Part of a small language model's weights.
Size: 16 layers, vocabulary 4096.
Architecture: LayerNorm before each block, learned positions, biases, tied embeddings.
Each number is 128 + 24 x the weight over its row's rms, rounded and kept within 0 to 255. Layers, rows and columns count from 0. The size above them is the row's rms in percent of the matrix's.

# layer 13 attention value, 384x384, rms 0.0783, rows 157-159, columns 192-383
size [103 105 107]
[[151 112 169 142 114 116 159 135 148 133 130 137 123 103 152 132 136 146 145 142 146 102 124  89 112 167 121  85 127 158 103 135 116 110 126  98 148 158 127 131 173  96 112 140 122 120 118 149 138  95 162 128 154 116  95 127  51 103 105 150 152 141 118 147 115 122 132 151 146 108 143 102 123 152 134 152 117 207 108 138 170 137 108 145 164 104  77 155 122 139 139 131 116 145 201 120 147 159 106 123 137  86 151 124 141 136 133 179 139 134 137 118 126 108  86 114 150 127 140 131 125 102 113 126 161 114 101 111 112 143 145 120 113 166 153 171 116 139 120 127  83 152 111 120 167  94 101 126 116 142 145 119 169 113 127 109 156 111 106 121  75 157 109 117 120 139 114 180 154 121 116 101 118 107 101 143 125 103 143 127 175 124 112  87 122 169 143 118 125 149 141 119]
 [118 152 145 151 149 126 126 154 149 109 123 165 119 123 144  84 109 138 171 140 171 118 115 131 134 150 146 150 118 131 155 141  80 108 124 168 125 137 187 182 123 104 162 156 126 120  77 168 134 137 118 138 103 119 141 151 134 182 110 137 156  98 120 176 158 128 156 111 141 114 132 107  97 116 112 132 150 131  82 114  97 112 102 119 106  84 152 139 120 100 139 153 132  51 115 139 123  98  90 123 145  97 109 117 149  69 137 142 103 114 105 147 111 186 141 152 121 143 154 100 101 163 115  96 141 159 119 118 119 167 134  84  92 112 147  98 109 135 125 110 101  83 124 102 124 139 113 136 152 129 140 112 116 160 146 122 117 105 160 144 149 133  98 157 140 144 129 144 116 135 116 129  92 124 140 116  85 135 155  93 124 136 146 130 113 160 150 114 133 119 128 173]
 [113 115  97 138 124 122 145 135 131 143 184 119 126 105 113 110 117 158 124 132 103 169 101 126  73 124 137 157 118 141 117 110 134 127 154 138 140 130 127 143 142 119 151 124 139 146  98 115 101 146 179 146 124 114 142 154 130 134 133 157 114 176 117 111 123 138 147 123  88 128 136 134  88 147 120 138 163 128 126 142  95 121 117 153 124 106 101 120  88 123 162 133 114  92 154 133 112 162 144 148 172 129 152 164 111 147 131 118 117 133 105 115  98 107 133 138 177 132 128 130 151 102 132 125 144 139 128 168 145 116 137 179 108 114 127 107 108 125 134 163 151 103 110 132 105  84 147 114 156  95 108  99 136  76 153 165 187 117 181 138 146 124 108 159 116  72 111 157 161 117 132  98 125 172 131 101  98 137 157  73 134 132 126 105 162 135 181 150 141 131 136 101]]
# layer 13 attention output (transposed), 384x384, rms 0.0627, rows 157-159, columns 192-383
size [103 106 106]
[[154 126 102  88  93 119 194 164 122 136 119 141 139 140 134  92 154  93 134 135 150 186 131 151 123 114 142 152 105 142 151 135  94 136 122 107 171 116 113 141  88 141  90 115 121 119  94  77 109 152 128 161 174 112 123 116 139 136 179  93 113 144 157 149 139 142 128 132 118 122 120 138 119  85 154 120 112  76 140 135 131  84 152 137 102 143 119 109 105 149 138 128 165 155 142 129 165 121 104 146  95 180 140 124 137 120 137  95 135 135 134 129 108 111 121 121 133 125 158 123 141 146 105 117 107 114 142 140 136 132 151 131 153  83 155 126 133 118 125 111 134 102  81 123 112  96 197 136 149 142 157 103 131 154 133 148 122 101 147 169 130  83 108 150 107 154 120 108 126 150 160 143 113 109 157 130 135 147 146 145 111  78 104  97 152  90 136 160  94 134 113 128]
 [112 121 139 127 107 118  94 139 140 141 141 131  91 115  78 139 127 148 131 141 117 100 117 153 113 148 141 119 122 129 122 109  93 151 121  90 166 117 127 124 162 118 115 107 120 138  97 106 102 117 138  99 142  92 151 166 135 151 120 132  97 145 137 114  83 122 108 113 146 101 158 161 114  82 101 122 136 139 139 127 156 123 141 126  94 114 140 114 154 123  70 133 136 156 142 131 114 165 155 156  86 121 135 133  96  69 108 137 165 177 151 139 130 120 104 110 156 119 139 114 186 171  96 116 142 137 143 100  87  64  81 156 126 138 147 158 139 109 116  77 150 145 130 111 156 115 164 132 151 155 110 151 160 108 129 143 133 136 150 144 112 131 104 149  85 148 136 135 119 120 122 154  91  77  89 133 165 129 121 168 147 115 112 141 108 106 143 129 128 165 158  87]
 [121 132 153 102 135 111 129 129 143 157 115 171 122 117 164 130 176 158 132 128 101 138 192 159 117 138 167 126  89 112 145 126 144 101 141 170 148 146 134 145 141 123 130 147 119 143 147 100 108  76 143 149 163 112 125 103 146 136 141 100 123 118 117 111  93 164  95 132 161 158 140 148 114 168 104 117 130 108 129 176 145  72 165 127 111 161 117  90 152 106 113  76 149  98 144 141  88 110 125 125 111 144 123 131 151 127 150 143 122 113 148  96 102 143 101 133 162 139 105 158 115 135  91 142 141 109 185 107 133 119 102  73 114 142  62 169 151 143 136  99 120 118 126 118  99 140 118 122 134 107 134 132 127 173 157 129  78 135 140 139 163 116 156  96 130 126 115 120 132 140 147 134 127 170 151 127 119 128 169 141 110 173 138 167  47  97 134 160 148 151  92 131]]
# layer 13 attention query, 384x384, rms 0.0685, rows 160-165, columns 192-383
size [ 99  95  98  98  98  95]
[[ 70 149 106 126 137 158 103 131  94 143 124 134  78  85 153 120 120 125  82 130  68 137 157  90  96 130  95 130 126 114 123  96 105 102 112 106 113 148 134 154 138 137  84  92 140 146 142 131 122  88 138 118 110 113 121 112 178 157  89 132 110 135 165 156 132 112 108 184 129 118 147 153 116  66 147 114 119 108  93 125 131 103 109  88 163 139  60 113 146 132 121  95 133 161  95 145 118 103 132 109 128 138 175 101 123 159 130 175 122 115 104 149 140  74 114 146 114 171  89 123 167  89 146 137 107 124 151 167 155 116 117 139 111 154 159 162  93 141 133 131 134 141 119 138 160 113 118 157 137 125 128 154 142 183 110 154 101 138 156 143 104 130 127 162 151 108 122 139 153  82 107  82 133 144 120 161 133 146 106 116 114 122 112 126 121 133 121  97 155 130 143 169]
 [146 164 149 119 112 132 136 140 128 130 137 149 195 126 148 117 141 136 146 183 118 121 110 125 118 116 129 139 132 121 141 133 133 115 150 138 147 128 117 173 151 131 122 115  91  83 123 135 139 150 117 105  88 139 172 114 111 101  88 178 148 113 154  84  98 116 124  90 144 169 153  91 153 131 183 114 111 125 127 143 101 104  94  71 115 142 140 120 154 153 162 101 157 155 127 125 130 103 153 115 136 109 139 151 146 139  84  98 160 122 140 141 122 119  92 109 124 147 154 110  99  94  96 163 124 128 185 146 139 141 128  97 127 153 132 110 107 155 169 134 139 176 141 109 106  63 114 158  88 132 147 137 126 164 120 108 125 160 138 121  69 136 109 130 190 123 124  90  98 128 143 109 104 136 123 144 141 124 145 112 123 140 148 176 121 124 133 108 112 174 212 123]
 [122 100 135 129 148 127 134 158 149 113 132 194 116 164 119 145 121 122 106 151  87 109 134 114 160 110 122  86 102 172 150 151  99 157 129 140 143 157 120 155 113 148 112 197 148 136 123 124 127 131 108 117 105 153 101  83 169 148  81 125 141 112 141 102  94 141 128 160 120 138 146  89 110 157 134 123 136 115 125 154 117 163 124  79  88 148 119 137 128  99 145 126 142  97 112 136 143 134 171 144 126  86 118 118 134 143 138 179 128 173 103  97 115 108 119 112 106 112 160 127 110 110 148 175 163 115 137  92 113 137 144 127 143 120 138 112 127 118 126 138 142 153 147 126 151 147 144 111 164 134 148 129 124 131 117 136 146 111  81  57 130 107 104 140 117  62 153  96 120 102 175 103 111 184 115 127 130  95 108 140  90 136 113 138 146 102 107 150 133 123 146  69]
 [102 170 133 129 114 177 163 117 132 138 130 128 122 112 119 122 115  69 131 161 113 127 157 130 117 138 132 132 162 180  96 124 159 125 126 131 130 117 135  99 109 104 133 137 133 113  83 130 132 127 112 161 102 119 123 104 130 149 143  95 155  73 121 111 131  49 118 113 139 166  69 123  83 105 117 107 152 123 158 127 131 128 149 155 176 147 107 131 139 125 130 102  97 135 156  85 108 136 135 151 122  99 123 111 112 115 167 113 121 124  87 145 110 135 105 160 121 130 162 121 102 131 154 161 134 122  97 193 166 159 113 170 149 123 184 155 157 159 117 124  88 138 156 168 103 120 115 118 134 141 147 161 119 126 126 138  97 133 109 134 151 118  90 128  93 126 107 154 165 145 146 118 153 152 135 118  98 167 116 140 111 137  82 164 159 112 118 144 133 102 139 160]
 [131 156  90 123 160 157 175 127 125 159 142 123 112 127 136 142 117 139 117 165 100  95 137 146 124  96 177 127 130 151 125 135  92 141 148 125 118  81 150 119 137 183 177 113  95 184 164 160 129 148 120 154 101 157 106 125 111 134 120 131 114 112 133 174 109 164 150 129 134 126 130 154 147 114 164 101 119 155 133 137 147 108 143 121 139 147 108 105 113 146 168 108 135  81 166 136 121 135 113 101 174 159 112 126 152 112 136 103 102 186 142  65 144 100 107 151 124 148 141 112 121 142 137 116 174  97 113 110 122 148 138 163 116 142 125 167 151 154 125 137 107 165 148 100 131 133  87 131 117 111 109 172 162  94 151 147  88 137 126 146 129 127 118 117 136 165  81 156  88 103 142 100 153 101 156  96 146 141 115 106 117 113  80 143 133 104 113 171 159 148 142 128]
 [104 135 173 139 143 108  84 144 160 133 158  94 110 136 143 153 102 118 155 158 151 133 105 117 154 135 164 130 138 137 131  98 111 104 117 107 118 169 129 185  91 112 118 142 143 139 134 118 123 116 147 125 133 111 147 147 177 122 158 154 142 136  99 130 137 152  60 195 106 159 127 130 133 116 175 164 128 106 100 151 132  99 150 133 140 116 163 112 131  63 109 101 143 129 130 117 110 136 102  66 114 139 106 165 122 135  90  93 140 120 136  88 130 156 155 153 129 114  93 136 135 107 144 127 138 132 122 115 172 128 150 198 145 121 128 155 123 119 115 118  84 162 115 148 158 104 118 130 133 105 119 112 128 136 108 162 107 166 132 122 117 163  92 165 116 113 133 129 165 114 144 123 161 148  84  96 169 109 135 113 123 133 124 108 136 117 145  86 149  92 163 123]]
# layer 13 attention key, 384x384, rms 0.0679, rows 160-164, columns 192-383
size [ 99  98 101 103 100]
[[111 135 120  70 160 115 121 171  95 120 132 128  81 164 143 136 115 120 136 134 151 182 124 108 150 161 109 161 130 143 104  66 117  73 120 151 123 145 132 120 152 104 100 144 119 163 143 134 108 130 104  67 118 141 124 120 158  99 114  99 183 118 149 130 134 127 100 123 170  95 145 145 138  97 144 150 117 154 102 132 115 139 129 126 105 159 136  88 111 113 133  98 147 162  96 139 132 107 152 120 115 157 132 147 153 153 155 116 144 116 157 157 128 140 109 176 111 138 100  90 102 107 132 117 147 145  95 108 143  98 112 145 103  99 151 135 139 134 108 148 133 109 118 135 145 114 122 108 146 161 156 148 124 144 132 141 109 132 158 122 109 159 133 110 148 112 104  92 113 139 125 155  54 102 127  86 141 149 112 154 135 130 124 124 104 152 124  93 154 168 144 156]
 [133 135 141 105 134 131 166 143 162 120 145 121 148 145 140 126 114  77 104 148 118 148 147 114 146 125 114 101 118 138 145 140 132 100 146 146 152 119  85  98 124 133  76 130 129 118 117 116 137 124  97 154  79 163 135 143 122 105 122 116 158 125 144 139 112 131 144 115  73 116 149 120 149 163 141 177 161 134 140 171 143 107  96 141 134 154 141 145 163 108 121 164  90 129 120 132 165 114 127 135 125 147  99 166 150 164 139  87 130 108 150 100 103 130 126  96 151 110 173 106 106 132  91 113 112 149 149  95 125 139 133 109 103 143 145 168 116 129 145 117  87 137 170 117 101 144 156 172 123  89  88 130 142 127 159 106 124 173 103 150 111 162  84 123 146 122 114 122 113 178  64 119  71 159 139 107  71  93 112 151 108 106 162 151 124 127 119 122 136 108 106 103]
 [136 137 144 161 103 108 132 159 122 151 141 169 123 101  75 139 103 169  96  93 125 122 107  89  86 135 105 147 116 124 104 142 109 153 134 139 127 133  97 138 106 142 127 172  89  90 116 122  82  85 147 142 179 168 111 150 140 133 160 159 105  64 138 104  94 166 121 110 101 118 108 116 178 122 157 142 118 113  85 159 174 111 142 136 129 136 109 130 113 123 113 134 115 141  91 136 205 135 140 120 122 105 119 103 127 148 131 121 135 138 125 145 115 119 156 110 115 126  99 117 129 132 125 153 111 154 138 119 121 106  89 126 125 133 135 113 146 155 134 136 106  97 116 105  76 168 120 116 134 118 167 151 133 116 108 151 124 121 180  88 134 125 107 137 119 126 109  98 123 146 124 107 156  80  91 122 150 114 116 151 142 135 142 118  98 162 158  68 150 117 120  98]
 [133 145 110 122 142 103 150 127 146  99 130 163 134 106  97 147 144 137 185 139 133  98 151 135 128 154 119 175 134 163 122 133 138 126 111 131 142 110 117 117 100 124 125 116 120 120 139 114 149  97 106 147 123 117 127  99 126 156 136  98 135 125 142 115  84 146 131 144 116 144 116 139  86 122 127 132 151 164 147 119 142 122 136 145 156 138 114 163 142 121 178  98 127 111 169 113 135 165 115 139 116 159 166 157 116  94 125 118  88 121 139 135 121  85  91 149 133 138 154  98 129 129 128 158 132 131  72 159 160 136 101 143  96 164 133  86 113 112 146 150 111 150 146 108 142  96 116 143 131  91 105 126 101  93 162 158 137  91 101 158 141 162 156 124 102 157 144 101 104  80 137 122 153 118 131 114 120 130 106 126 168 117 130 124  95 162  95 175 116 125 114 126]
 [140 152 116 102 142 163 144 121 128 158 134 161 133 131 185 140 146  78 124 143  84 126 133 105 151 113 119  89 100 126 127 115 141 150 127 149 109 177 161  84  78 129 128 124  98 138 141 132 131 115 105 132  79 145  76 169 128 178  86 140 129 143 145  99 121 138 118 141 143 158 125 111 127 167 117 134 177 150 138 129 141 192 127 134 136 158  94 126 115 117 159 149 102 148 182 138 102 108 112 125 132 137 105 101 113 140 114 111 101 103 146  94 139 154 110 136 156 141 143 142 117 146 141 156 129 106 133  97 121 121 124 143 124 162 122 118 109 103 129 141 134 130 146 113 119 140  65 143 117 123 135 180 113 124 118 142 149 160 169 158 131 150 153 144 114 140 127 102 129  93 170 103 151 126 119 124 146  93 134 140 117 104 174 133 169 139 137 143 128 127 112 127]]